Weights of a small GPT-style language model, trained from scratch on English Wikipedia: 1.87M parameters.
Each number is 128 + 24 x the weight over the matrix's rms, rounded and kept within 0 to 255. Layers, rows and columns count from 0. Numbers have three digits each.

# layer 5 MLP gate, 192x160, rms 0.0973, rows 70-127, columns 0-79
104133152112111094137119118111143096167119104128101155075084126108113152108132135134145151154131099086149126148141120130064133141114158165116125113128126120147126129114133143104109132170125142117133170100140173118127157092107115116130171096
122160136157113155111157118138129118125088153112112116153118098142126151127141134138089124106114146117131114153128140127118109091105072111104105161134142117078121196128091120119125130095153149099086136149123210127135135154122138124116135154
100127170126135123139095136099079128095082126117133154094153111183137113150131106148146139152121107135159139085206140124100110152165128099159107147124130129137092113148089109128153127075144127102121148132142086112160127127093118159107144133
127105124171126138114087043138101156119096151132106098145157179141087121064155102144131131129139190124141130114152125155133189112095114087127112094050111118140101135109146149130128124152153137142164104140156133216119131109135096115131120141
135147154130154164097092132118144104117072147127079105123107119174136146097123157119079148159084130100099198140196139119085099136141128131163072112159161134114083082114122075083126105093150176118131126105125160106145153049159126127120121133
113156153135128062122162142150090158108086147168124133091147156120169120140132089135103093105159154095106129131162103096124154131131113160116148118150139127110136103150128132148140131100130119139111149129132159129115109139103068106111115100
164112127074102110134132122093159113133109174143094128129145118137142078121147113125112144158127108085101185108126098118128055128177116129134152111142149112128094099134107133098134153109121152138085169126117127113105139110152131149134145142
161097094162132163113132150114090108149154115124145131148100155135068179137146139106091102128137145136105106128147149142099121072153151161149155123131088074179146132162152097117093105130144156130091116151106148129128185146116128102087126130
090163091139115102109121132183108103098138108142142126106096129176151144165102105169117133155135131108110147162182132144128167105099163094104165148136148126132167183155110165105143086133123117127123110130127090133158160129152153151146123177
162153186095093137084100109145110112088107132153129118122127168122175114140121110089105093106111125081093137148138094110147086133103133111151084148083127106098120130079100127125134122133109141114088108104138129114122174152177145108114107128
141117143150148150156148127143131157110154152144166170167104179108126162133134128146137143111140124093145134121091111093165134180152113130119069123126108165145092174136141172108183150158141144094098176129120125121119156158113149116142133127
085109103091115168102113125141135112133179135121132148153186122108104131148126179142137138135111101137142122095135112095123144101106166137125123134087126151117110130110124111119135092087129097094152133150073106147113145099103083100158124115
148171150099142110102084161129161126130078136138167158140149077141153134102135159112163115207152149105088174083120174118138151163170128147169128125156096122132182154124124127133135133111148125140141105170120132132128151131137140128100143085
119100111112175132138113110130119135113121133156127169157137072142116152101096146122103110133088069131149143120178132121113153168126148107133117127121153165095162122133133137103103138110127124194113109133101119139136106130089106091109104092
093129190114112143132120124112170110119158139114121157130131098119117087128136096104074140113107114123118137110138095146102147167120095126127169113120176107112140096145162164106115086157113107096138126126107156115132142155120153166080108150
083103117131087136131135132149127159125099119163136149145113164128136138148138139108087159101121134119130132128141083117109140151116086130114119114153132116114177124155110142116142150158105085122088110190164083099168139126119100073136113074
125137151162174099121108124139105160136177141116158136137143139128105143158137137138104119188114150184146130120137086107131164142114152105103096148106131124147118101122178155121132150148148162126125144145114087146115105155108132070141115115
113123154160159119122091109111129117127100099143124134123121116180137141108139073182117143113104107117102147127142126118099117096112116085088111108109117121130137123124094161138115126124133096144133075150148135145105157126115113142120113098
134167139109136134112158151134137113091084136145095140097142134151122151150115119137130102120101085088097137145092133117133126135119125125144137128115123131131120137126080138155188120106090115132139157097095148097147150148131129152135114126
140100145102100182142140129129116133150151122121104118162158138079125134153115120109157103102142105111113151120125188100162141117145135181178128151134146139193094164115091088091111159136138154140123173080125124114142112120122132076142125102
134139135091089115102098156152123109135166121135124102135072118114129107157088105144156132152153169127112166133139112114147136132145118098118148084158117126131141109119124111148090107124109135133148126140094122123184095131130105130138139157
163123159126147129127127100136140110090099151099114120114148164090110129117132109132121135109129123160133170125123115151113168140111140118149109098099146127131119122133167122160142176138125145142132127119129159171111114169128120125142113126
078099117137130095116115128131110121141096153184174142129086135156105153166116114128170146141108134106138120125094119110145112153107129134136106134144127114119127114131124120138154129121116094044082162136114101129155118156128092134130137070
156132131148134141124144101117139156126145130124172118150150117093122147142163108090113096121133119116125101121124121123072074125132148162147148130112121094117095104097125091153106134109132096103135117109126122138132116115151093115121108103
151145140116123115145118139149129106160106205136127133144114132167061117127157144106093094147116135077117137173111119093132092108067150165096101110148127101163129122121101102088141168150140122137113132138167134115130156093106120125137080097
097134113154131151130130119113112155139147122175143153119101118119137138114097137120101113144130156131134110109135119151103146100142137101093125158130160105110152075154103102110127110151122184133146162162142118101131119114123133123074121133
162135181066121171147073132149112132158142134126131153127098126129166121108099112112104111125140146135133111167143110168139148123156098122124132111119146119119105110105136108106100103148139109129183124127126126136102161093121136127131082131
148129136073102125092150129144127111105106121154109099111103177125148119129088151149112105155102162095147147116108087114149154128050180151130097142119109100169125147127089061159127136106135141129126100118139120108137110132125129150130165144
142128129162140140142138124141159099162120147134118128130116128106137114129183070142108124097065085140110130150113113149124133140084128085132158071148136104148101133141141112142125133100068098152157154128125137128123115105140105133101102123
140131177087095161099103100145132110126166144102144103117145096120118146136144109128130110119136100117135144103122111060113102108124155153147053087135142162130132158083120123136110139134133130135131157112131154145119155127100122140147107124
140115126090099145128142115107127096109105120127116142138119112154086140134134144153150125137095143156145168097157105139132128141103129092125160084135107127101147146087134147122134105101103128126150064133111127121146123114109130179121091076
101117121174121112104069126133114076082086162166107077171124158123185123180144134156198150171089109058097221136187150116093140129043107118117141082113102124151102190160116116078204159159113143110085105124177164118176159143131129136153170115
140112109113104088075111133128127146098123161155177109120166111142106141153202151181126096100127172119135117100131112111132104136132141131164129143131103095133144128135170110138136142105140129141141137101148123126150101148113116147163170098
148163159133083123096122136157103117136095143165124117118146163170155128161115103165140105173096099076072158181121155105135117093079146160092070124147135160107122136099114138111130202118124122166142142128154175129138126110120119112179103111
101095106088138123116080118164155106126130134129136117100156132084145114091129107107144115156112123123139136113111108076117125125127116146154156097121097086124116119134155137109116137156145123134143112094182123113142126102101150114133143114
171116147082141163127091115139157134130115104101085173108130128082126166138126131131143141138117149117145145103131103122130122103107093130165113160118139088164153118108113075073070143136147162084138123124126130125126149132148147122114109108
140142135153149135101112150115117093144096123164132118110148128114113112117157137109123085110150149143127139124102153106117083121114108132079117096131091129116178132115077146140137126096105178107079164138139141127139102140130116115167121109
110133112161137129118120128151109154106137148118116142113128151190132170117173164137143128160134138155175153098112152106164147159144134093089073134152120096110106094129117128078141112115069130127149136124147120158121136147116102113142119136
132131129135117114154146132077144131126115153168184139164145147109141156107134130164154118146128112109154154071153108145123140172162118091129100138120137099151115125120088149092111100145132186093129169142149178127155109185131104153109117079
151107112147124095106121127132130132148167117116124119129085123117109113130124106164070118128076130135117127095160098098140158168122122145144127102119121106093111135164135082099127152139093149178090157115142154118106074127091131119145132090
159081144091164147142104124137092143135095163087121113145135132161151097127102104165094145112117177102144124104135155174103161101145105126139109163120097161129140152131100134116125162104129127131125148154129155129131119187119095107110112119
107086134105146089087096143133177134120136140100072134120126134133115138120142140143122118150115145165118146155081126106129129169137171148108133142136136147102135119139108097153097105106132159125146132114132143108139072161131122112156092167
093103126117133167128112079153109178143124122142115156103114116132118099155112114115128130119106135122150130091124109131151155076134170141132132120121126109167136131106114130115113127119152144112101166100155109136154153145127062115160142152
171122143123129074130169125130180111147117121150149114127175140150104169118149134143096128151144115115151093152115133116160145112113085099067144154132147160132143098114109146128106128135115135158145081091135133134132138121143129117141160120
100139186144107097114125127123077129141145143149110121137136134165147161125171134148098121174121094145137142119121093088137120095157109133152107123149125130137123119137115142122145071167112145181121152168114119132134127115099104070099146126
114086107131130104153115138122096133116119147137162158138139122140140122164150136169164138164149126109146133093173108101144110135155163143163099123163153118141101161140115150097157119171103148149112128126158179131090125157148174134154140122
160122127113144119148127115203119089133148179135126115154136156115155136139159127178113083101089151153082201116149078144120136113095098124104109169111096103138167151124128110150155159184130170109105142142155226107150125122117075128120139128
138130171095137130138107130130112071175155124135131141158139107110150150116124105108119112162136100113128113121126117190118108132125102142128143126128154139131117108110111124126124135112107160128142095103143130137159159127110112154144143117
157138169067128140124082131149112102110054160168136099164086138118180087108124087106092127150083139099060180147114137096172134152129142103095132127145124131111124116099097108125097137139093132119112144116111153120129097145098126105141112141
142147119094145146054137131172104127150110120136131152133101103135091111125125103140147127126131143064098163116091114074147097129110117153130168112103136145122131133150118113116112129117134133152091143101162189117102132127124129083125108086
114110140086127161119097123094129095122130112077135108153144159112103084127078134138122118160145184159107119154152096131129150153109135085165123140113120138112145087117130119123075127121146165123113097094111120138107115131119105149095119124
132136136140141144174123146123134144138107120145159113152095074135104120124099153110129104137160106093130112136128123115094099129133115146097182185166161114120098116140138129182149143121116118148161150081134125110141131135087100158144113123
102104150127108150094119115113137103130099119117086130109087083096151142118107150148131129089116126111166150090147132112126118126137089130109140144162141152117151149134093177151094140149141134147126059092100160137151166154099137148105165139
129135141186128143133165104124145130143141106116127117148125110149132146119169172103169156127136139122103142105142053112083148140113122143143129118135110116121152116132103150103100103151083122111124115091155179124130133103159136124077131140
142170110129150120099176111133098152125139116147113119098116134153164111157121109150131115132104188095122129146162087107147131107107062099110142138144145151140154132141113132081090156135158107179145117138152121132123122172125111132087117109
102079146113150140106146130093084140068091136120107138151089128156103122099097096144128147129131119174123177130162134116140118105162118125118090145134137121132161129112081121093103142119196132104127109136159136142087151127131133128112115159
156119134116118117151096123158157074151073178158110106156111132128185100135113118150152103101047142066066158147108139083137129153102116126123142147124161128126146131117101119071141153121085146101070140123130164122155117139122073078122149108
120170158143139085141079141109100122085116098139162137116159108152138110152093150148173091131125105133157128084164136110136114115124081118122112177121095124150141168165090146106192175126081122123160150083125134123133111149105090106133094126
# layer 5 MLP up, 192x160, rms 0.0927, rows 70-127, columns 0-79
097112060117151118080114120136117193095146118127157121136127119115107176104125163125084111156093141162117148135134130089153153127122167148137150130118119099163111125108151129136138096127145157091108163164122113133099150147079122093125148126
154171114102104142109151135152120106145117146129133111131111114046107161108118158108140117141126102114132160146117124131109112093097118135095127152131097154145112120088154115131135153114153138111121147122150151130133107140120144118107142144
125157089137146121099104110124180121149141134117110114085122111090101165135106131124074132140098127129111116176099130132119185162165099143114142088126121117112138114124148151152092163162115156150072081165125130137097136107155126117161070095
147153126128101074141115175139153143120107162155180148132123113099129126172110167130134140133145121104122128155092098079133130152154125150124130160187130146100127155155147137095137114148100138134145146120134148063135152128080100146136139145
134154111157124126153142169134133154122160163157160133148188129133126109173149102104173112092132143181146132133113116129115128112163120116139159158147136132116101150129143113128150124134146113130134113122130135129147102150050128156143144093
124139104130103141106127157128128114087163153145100108067112122120171124119139129088112108121140114147081136100154102149105137142138122145107161153135136148113125082096157103147122069116137096156125130096117182120122146168112122153101158120
098140079105143139106124133097089145138114108097133131140135147180138130123105151137127161137159163128148127117161134107145148120100154125134118116129075149114147147147112065085189123131097156158148134124126146119107115132164132122126120121
146137117137095150127174069143083124148141105134097114122138158090072102121127126082113131134150108111147161127090177074139137109131113170115124138139129133123157103115164111152120144145140139123155148117142089143097100125144111134178149098
154129132087149128167120118126159139105147126150104093121115126139134166140132146144188104098149125136117092132138131117097094101097109120136153085119140163136102152156119088117139094108130132126093131122165137116123141093121162096075115114
120159163124136107132080141180115127130138150089098125097096151165133148129066108157120097100102105120148160112146105129160181144119045121120123167102092135115170211136097203088140126150083116102107091115156166122166118158125119108136133117
121103149099135130112166109112098127119142134111166110111097179114177129112149126122125109150145106106122144088116100103146117121144150123132104147136136155123094141133143112151125066103134147153115129138135136104134168134146143141113136120
124135152093125122153108121090099110143147165122138098136127139142138088123128125113115108134138113129171124152135125120166124129167171112142140182126139112139098162095158105133108135106145108154122168110132148134112086119145139122128145134
079225149068111128114101115140081142145103142113169123134148100110156096135171119128145131135137166136123135060127084108121122158086116140154100110114075131161120170090118095139126127179151145132118131137147093123132146111110126128146163079
129143136143156172157103147119144162158134174182110168094154094110135148099094107081153144123094109121135139117156157131097100170132128118155126159140120127112124109085078116086096098111155126124133106112125105107171160102109129132083132102
110167127134117071127065121119147157066129167165089140119150117115149134115139139131123152142121155134112115090151094111085157115117176067158088130166066141165105183143088129114146169149143153132101171129168150128109132135103123160109116127
088122084106091146153169138154102146146126125153105165149104131143155150121124166106092189068147119142135119136117104112120091146128091111132124117160103113117177098157133145160140151143103108123103131140138089095157138116118103093122125093
105112151126113083150116145085112133129095146111133116107148091095139150139153104150150149157104160106127117145138141180123113149140154138177114148152147153144106126082151066151128111163123147152138170151136127130111107123164131113119142127
122157122134140141127138132130118099108098149147133099157103123087105108123113128150127138152103163097136153132141124134079157190155146140121082143146137141147150192120123126088135135131125103132138126129106180122073114151127098139176118156
157095106137096073145117137144132092128143117127160105107113114172115068125094148147109088136127127153096100116132106151120130133114129119103085108135157144126153110158128134120111126159101140130097097127145120140136103161121119123120130124
121155143112085171137142120112113095118116129135139168135142087114120111078129122136101165160126157124132141132191122103117095191150164129113072146107137127055086132100171098137111119042095089149166093125106136122146143091168092158118133116
119132150120108130103145138093131161132166136106148166126132067139115139123112146141144099150075136116139135154167126106068121145134139130128123140116097132115162137145090130132084099132102115152118138126114114133136124142126139109117135147
141141136185153148138114114150124167133090163093075140124122149116150123103115101117157132104117161171138124132103168169115134132141118108125147110116117107134148102131167150172167121111111128102142132110147125146155106139144146112089124120
116131121128060142150130153128122161154122118149122168109097170123109122170093127104187141126113103121180112127099133129148108116128112146170172183157113111145150137123111105114102117135120101110135138094110135126143120124149117126095166087
134137134159129131106087162147120116141095120106077141113137132167131125077113162135117152142159156135122163142136128117123179092121118134155116122123122128129140145132099132092111111133101167138164137123129092134133133160123110154131139154
092101157107165133124117146125118130178113139102178145113139091113084183145131169159132115102147102139114048107141124116153140124107104131155143129098124118170133132119124135160115114118128103129136107152143129174132111106138123121082136075
110104130122114114124102152155154115131106125067136122108093128155102104137161128132102132147113117111155108144136142106101146153109140148142177103137104150136106111153197125116138137134110099124099124178100131132106135148109116096150106131
144136137084127140143138133102125129111189130130114150127109113126118103125127179115130117099132136109135149119144118109111090182177137136084121132125165100101114159153163134125093099107135141070162151110130111129190128108121132110100112121
156116147058174158152103132138156104135105132153116107142125125185130126139119125107130122105114113088113159114129130117142117148110122126164086132136136154147155127148096093125154139118108101102129148132142125091186123110192124108106161134
145129148101154136103130136120158120087117106129128105122141136157150134151119129173137100105108117089141120113120125133149133150143113148122128130131127121129138128141119166165139131142108102092145156147083179118118151127142106151097123138
126148114133121094150162110093097101112101129114145176136122165137119129117145165141164102068098099127134126136116126156143158131106129145083113146098115086144133127151143159144150129170138149132079154145129178157093129125135154140146119136
110168108089162123092076160118142085086156103144136121121102149098102106169138124112120129128107140100120166155142172140142122124183131141146135098136143159130154162129122115176082100109175144158127147154081137107151115160152107115169130141
144127143076144141170174125122176178135142097064166196079140099128053127093122124107076085093137161211165055127071118124176140150205170147137099176139187124103155079133126164169041117116151124130205165132091103132075098124123095113092055145
148120141154151150172153118164097128159116127130141158144142172117162139125085087098123128130126103143126077122109144129120126141150126137135133108133112123119116126117145090095076166136173130123127103122125168130090187084132128144146148130
103160151119082154119133126153113109169110148134120141096106169151198172159119087150185151130130119133101140144141159094142093121101102155120147112142137149138110145090148123120141151180136123151158124133103134126118140148130145124174112134
147120153122094154144122161085116082103140110120147112147127167103163143174115126126122115126119143115119118144130129126134117134157127151118118131134113129124113126116104132107115158108098081119173161134128120122118085147149165140115103161
164144101109133142141125145131149077125156105141112130150131145116112111154107115092100127097162114105100100172122149123139128124125134166093164114130114110145107094141142149131161127069084204148132148117148152132141145144096130103182120118
126107120115152173138169116143105169078116100174149149113151153138116102119094127122132159137115134118090109103153112107114128147151089102145146121161147101127101141146117098135117114160122151137127142147136096127144161129121091123131105135
122104150148172131119102111128094161121100119132146118171096107131137103113101126153148152137099180135189131127097115146117148199127103116125083130143077124134112089146125134096137161108104124137155126123075127131136160136084106154129143121
133173142141169118072129115149133108073177118111064166141126121137135086150113128136134155133146115115100158153103121119137112157112124163185110097124125102080128145091179113118108192119152149156140133111116105144126138098117165145133159179
150153070112135129126106131109096137136166121127102113148140133115087126095142104172086174129129107156131122099119135108139106168162139129153112118139094112141137122142130115109130146106132131120109139102139118104147121104122118131134156104
166086115090110139138118126163127108153093151094107096183134131176093120136096130163126137100111157140137089117107194152103147103139117126107152132109123145116151163124124115113133192097119115140114146164146139124137104147118097119104118098
086101081148110097129167102146145100168149133130126146129087151136097181124131094140169121110124115130139123111131130102151154093108126145127120105129109160143136127125113180171203135089126135130123134129119095161120128115088130120087145109
097120154147130140170138111170135153143142163127124131094156115137129135179192118138130132129122159110156123143101157094185146103105114138157130128140094188153111147115150103153120131131162134134124158141138095118136142137086096135142121155
090109145106167172158135121128122132152129142115121153169138105106119109118101141088141120116126123129104163143105132158104089101144170167172129129127097115134062142058162092119113130119147126110123160106147102100128106097130172107133143165
085115121150140137168145073166124145123107079104144135102130119069150159176120112121145110162092152145150148163124142135140113088140143135102086180108126126115087134127195113132123113143174115169147104105131083155131084107119133117117149114
116097140140145120197123121182084164170164126130151099140063149136074126144146149170150122123146107174151085122092125172136132127122124095123127110137143125134115116192128131116147129150114113136148125130127185129100146146129139197098117098
164106129101144097136135107164129098140148172127128099165119151162154154119138126167101092099104157174119133099139098137117099122093096133136133176100108113138136155127166102159158119158100132128120111148165228108144131149145098129111167130
127102089163114128081152118138127193095111158137127147117116122118089129104157116090118106147148134132074117124153158121165175145125096109144132098100150080134148139171133110124120119146119104137104141119146134133119105178121116114132106140
128109122146124182080138145140128145132138091120064163097119134132116167129147124153109168124157079131123121143155136136124117176131119106170156149148109103154116177152132129093140106107143124141133142128099141127131141147157102135121124126
075115155146128114157116108079144132140139130135105098085130091149131168134151154148134116136123171132171152086141117128128157145159156131117094139132102134105119136132154141114128123134130143140127139124126115170112102185098166153171151125
119085165103133154110097126086131116092103110108112138131160116129092109124103122164127130168133178150102110137121110121175137143112148086163134194104126187099140115104115145128109113130107135155152093090133124151119127160133085149107133118
121119071104161129197078141150114114111134123156154141139097143163115118105095149113134121123116095092089154123116131115092167116107162140157171138140144082140099129145113112118160126118098132133117177112132124124131121150111122136138120119
161096137153142105115124129119136164172130136137113144140121132130119163157121126142132170182159140145159112128130132123147126166108112118135151093113157127123131121146075149141127163162151145144161132116122129130130100124122088086130120111
121144132095137146117087152106156144106123118124090118154121103155163153119124081132136127117096139135157178105120190138171108112162140127177130118113094124148137156075149099147167131127130116142148131163110125141111093118122138134150162121
162135106120154089106171109142135158084104179129100106108147163100125126123136138094176118117129141103149137173096129146130167131165117127145137112125086101139129112110128148073087140091166092159112176122112112137124144140127122106117166149
112130076109137123104135155155095167121120102114096130129125118153108134189141161110123135150145138093086087139141147110087134158133158114129140133159128151099134117146115111169154119167118121144127134085089122084151117130136127127131119116
175099104117104112151129116153108149175121149167109091142131117110134103122095110109126098091112119108095106139124140105095105093101123125112165109123146109103152091117146103096147131098093122096081131158146116119137126146105134090089174119
116136102184173136147141147134106152121124106168127080130119122149132155141116160166146149152143110177152093166112143140107114146151100136126144164141160114120143123166109123133154133093131115132141153144129148092093110137115084128152129101
# layer 5 MLP down (transposed), 192x160, rms 0.0902, rows 70-126, columns 0-79
097152124141171099106086089140130117088082161156136093115134166109111124105129216128123115114093136094116167126110180093131122088115140117136134155171121111143148101099122129140103115138139105109155094123122093134138143098101115091113168127
129105135132138157125125255151122098143117154170123087134166137155143126137145148158151105128125137141134081130118146078143124113077177139128140135154120110127143121139115123124123124143145155091110154131121151073159125119112153161129117174
096157139139105122136141005085079105119115135129121110126114151129122100110183112156125148135140154145148126147144122131114119130134113148097130140062116129126129123158130108137181140113118116154159106124142144233115119153139112140109135104
143130122122121129115142000139128149130105118118109130141116128136132123102147145137126128110121122111111134124135111147127121113112111103132122107037140128131138138124151121104103120136130130130136119110132127255121131104138109128116134132
118123130113141106132123069108136127113119168115135199171146135074106115183114140133143128078111131130131088133130132136138139141111122137120168121114097131127137163132129154152108145162122139109133114131116136205119169179116130117113120147
135095140124099128150126230139133159124119146112145108160106121093054124124119134126130125154113124141147117122120129156135084120118124124135128118161121150144113157092111098139080154138125131126129118153130107075124123104165177150141123122
117120122144132139147120129150102145081117128136132133115170066162151123111109087156151135145160109103136150117111160107097116156136120119126125153133125141148125125158129148112128101115082124126147129102136085131152074112090144160116093112
166162091121129157115105117185103128152136137144119131103110111111140166120104112106107127146120144115090113175098117143185110107099159119161132137112107121124131155134174135112160089144107121109144133173118131136164133146175093153124123088
117134103118149151092166248167109112148101087135152114084136145123126103142140145141119154112138098141097128136114145126097124128079124123096118096143117096140138138126147107101139149120105133095146134124084117124156145149132102110123151177
103139144114119134091099255147133081084132115155149134164116167186099132151105109131116141118112060099086111135128129157156120129110072127130136117129113116115116143125119174107139136116151114142090124146115165034140124115168082112108115133
126122131166136116148104198117125141129128124132099107145128128099104126147143088149141155171142140129138129106109158106140132124147107149108161095187108114078098142132122153124109130114142100149133105120119144034121104132099118113105120100
121158152126155151096147058054117112128127132104112136120135115126127091090126130141136146200116140065101131111116080094142099116108109149126118102139121098120127100133164136125143174148100104138136114164148142115125148136134160141129130146
145151160113135148128141255128142128152119138133117106113138090134128108116155105161161129131185164118099125151157104074118104134128127132111119112198128156114129126085141122148169155105099135136179155103134144099140112119119118119155128162
109140153111132143129157210101133140134129137160140138136089139167197134114142129122144174151151139090128112120105133125134108118128127156133184121159127128154135113117123129118125132145159144099133146101127141084148137125156151156146132166
089171155103078116133105098099083122084091124136090154178200175127135087154119099107172094137081145107143161095120141140152154112159167151143145139197120148114147129129134127122132130111098154093126121150100127079111131140116163127165119178
154144140118148132119117255132117095106143114113129132123143112131124117125130114123158119134122112159125116133103134137139106118136146136129145144168138126160107144117148138147120132116119129123133149106109119032110156125125134161124144142
137097100141111144139149102154149103131170106125147120155119158132100101083088139127065148120103169132139114118101112114161156125177127131123107150108118126143123107118167156147138127173110121137110106161158115196131111113107119139129127092
098125126105191120108107069128108109128099103132106148069163113112169174102120118137163174121110121127106115134122119156134089154108108187154122157094149165114139121103108108097165145138140135116144073130129089117136145162112084119132124124
108119144123106146113158126129125136131088151147134065162168111162178146107152138183121137096116132150100154094127141135111143146096112130106125120145138104187113133120129100164137162128127119137163116128098157159107126180112065128156119156
103171130116150138121109190143149128095131135141132107126188142129115148117137158137137096098138080110090106122089098165076145132105097153156126184119098124119125114095123112147127117163139114109112139110152157125100177107104105120106132107
144132127111131150162113127155128146131122116146150143129128149138155127160105127116142185133178129108135120136149147137160101118149118132127120151097102134130080119125120176157120168145166140116115133122123135170138127129126159123122111111
139121147153107111130134255121114161148107132167142123127119131129148100124100155120139146123126122115150120163152141122103122120156110144138180140144123122127160129107144146120126114123097152112135134099120125024126131096131126144116105113
133113127100151112168160255084110147128132093099112122113130136113134128123102105094101135130123108131131123087110135092137126111131101124129123070212132095118109116112139115119106128133135138148128120145137117063137095107127131124156103093
174103110144157114115107089105096143096098130085116138163114119118105092129128187163120125136143160106125105136091079156117172151095137148096099139108134141137124161131133112099144128108145127103142149134130152174097131134112124153113149155
115110082085136139129104081109139165154096134132133119070120116108096179139134191100093137173142098105120150156140144148177115127115155165164112119102169085156107114122138107121108093137138087173115114103115086188157163104124125110138143113
126120129127102104126118085118117151155121145122129164113137146159117149144146118109103101122119131113173115076130109130132181118115131135157182103168128137110090124149118132139135121104115097120119099146146101121137155165134168149122099121
092195148157155162114130087068157099144117118162126124115140098139137179086110173117108084103101111093125160129140125134155095145129172126110110124092139119126138112117112116087114121140135121103156143117141086118153181128154138120126132126
137125141083122133103123230105146115156137145145135108167137149121198161114138114141113174158102140080075147131123152132108106138087112119110104108149135146178116139145144085115117153119152124118112100160105150108163120109155152105111126141
096089105045108115099102133113167141119115130119106127144113175113096157160151144118129163118103128123120108081130144120110150102124131133116148117100153119134145141094156096134160163104104114119104130165115115115143117130140140095157134101
116174117114090155128135142132135102124154136116135109110113105130099111128138137108134104112127112144160138097093166089148079140137146141138075110107151143162095141132116142140133159129122123094096169096099164152123124130098117152142127132
152132192136140130101145210107117115144139147146131108114114130121127103098143103145135108131173118136096152107115130157130138170116108125152154144140124159140117096148140142142163137143103131094119127088160151111145132138106118104090134172
141136136109122139121138000135123146145106129067119133119133131130123118133143132116133123108131145135142113144119124129135123146151130117117101138086155127110141104136110152131120123133120122133139127119119120255089095148135102131137074095
130169129148126146069136036121126118106159126125121137116068163134131062128142150125115126098117145140162167130111102141096112130160122138141132145132160100137117122115097129105159086148098129115123148117123154122150122113143122128146118088
128101134109117107142116255119141146128169141128115143138122090114121111115150149114129122150110112126182126110155150144104147107141169131159124123116095122127154135125119147121140083116111118112074129121137132085129106120156133144122145130
141118151104116139150158084100149187126170108134126130116122116157094149130117123158169130119156111140124108081123146136135146123127147106123108107136121101154146132140110139108122121103143120106094128140132111145139128204135076135140143140
141076168110140133149101130132180118144155135095129162167153118098106125097158115108156123093129141144131172122143194129152105168133110133089096113070131124128122091089123115141181158109122137149162131093126108146088099165142103151130156117
113146136135109161154129100145124132088158148124140132161063100130139150139141120143155150113114105135120182139159109126108122116147140153118142160088099118148127131141138115085126142119124104125128137099130151150098124121107151076107126143
157139120117082175156143104117148165197134119123111141144140102106091128123122111123073156151109078139127126094122120134127117106111121141101109122072104101167102127107161130168099127137151131131112166120149131160110132123109172173103125118
125148165077120128121162048141125131097132141102124132140177153110176120133151122143121145087171151177117096127089088110120129099141082127146102140122131133120137142144104116145122130110115111143151131132132175179101097140144148152131115135
131144100118143152105130159128127125084132141117070116118133140137137121134134154121190156135115110172127148178130159103103141121146085133152151093126139113123111108135193157121116160121129145112149143190111114106141133091135099157162139142
129134121114126165102111255124142117171118117112144092169135133141136140136119138131148147137112139136122124133143136141125102136144139135122115130110143134141158101141102152144128115120095126120155130134113114014126126125114104159137150134
097110116135155122093073021150127099115138119166110138117121135124128111143144146101103096143126137176098149159131137098106071156121145149137141135144114134129116154153138101148071114077125168129135108119153135180118099144128154106139140131
070107155115132141108119103122125142194117091132115090119137138141143121140177097093099123143137140132182114144106104124128188091121114150147149165120110142130125143159157124136136137132086125085127123103150099092141102134150093112149144167
128138170135148106136134081115134135131128186112142150181119143165154133138119120153101127140109147093146148131131146138119102145098109085130112112107119090151121138151099148125199119122111124132117160145114116144148145092137093162072176128
156147133147130098141132126116114135127127119110126102123103134156111152120103101107083104123133128174142106147096127128175136119154100159133131100137135123146118107139134137154139128160135125175114122141117135136119136116092163072128121121
151114104176164130132159184135128096129109111098106111170078193131146121126166114160147141116114117136166143143081136135120153154123063099132096115155181116094104126140157122108111147137113150121158106101123149103118124139143114143139128131
142103151147128159125126255142132117147119157186104088171122127153153144095095150139131113107124113125152115115133129117118111140088088137136139150110125155127128136109134121137150101134104118113125115133122127000185141117120085137142145129
122106141116164149140113015120155081111141131116111137122133154134142110092141125152146108102135115125140112131083135067152108132091116162110143140102145129151127115096151096111107093128123124163143107139138131202151138093133137165122119121
097114143109108171138121000130149112119120133130175164137096187141104139140130113119160095152120138123095094124113135110146140096106119128141122140072125112119129153125136128163093140138127133123115131139179119183111142115109143108125105129
134151151122109151123132064122113098169100161104167109115138145101121149160127134162126107148141150107130181110121105139100120164090159153114139111151094109143160157131117132120137127165152149103100159085148142084131114178107117107137170097
124130118118136128151102235130142133150135117123133112128169116114109108145116126126149135160135106139132133107118114148112120117160154149128110161165102130120104118134120129086122106142080096133117115124157150071109092137109132165160118111
135130116139143130113159188125126155129139136147116112105113139075118143117137139139121133136108131182148127123117135137148162136130092129130085099161144157124101137106121151108109116168166150157128120135126136104120127133129133147124136126
133096136093171125137114177170109153116145121085107140141158147139126121137144102131168161165120125127110157156136140167121092107123108123101198097116137152109120156120115108113135110143134118133125175114135096115137108129121129116159100117
115151185109133143160114051135108136127111144114095127156154122141152139125113113142126100122110074137136132114130101138096132144129121169177119137095144144128125145115092136123095146122133129134104116168118126165093104108121135089123139113
157136150124129124108169219080139069132161167139100146134120114093122139156129153155143145117164122135125146110110126140129130111136139112152144107168116112126128126136146099135171147099122131124134130116130117047138143129121116180134104126
138110075128140084107119059145138078142101086124121110089114126092154121109127153114141122144124151104135138140099148118124172159105123142128136135131088104135106129099139132133146154142140135145131163149149123110147141126124111091108136098
138129119126147103100122255145101140120140160153114109163137115131140122122156163148136111096115154125116161118114121137117109121108129147144165134161109126127117092167115105135135126098127120133135125134128142055141142116122119119129117150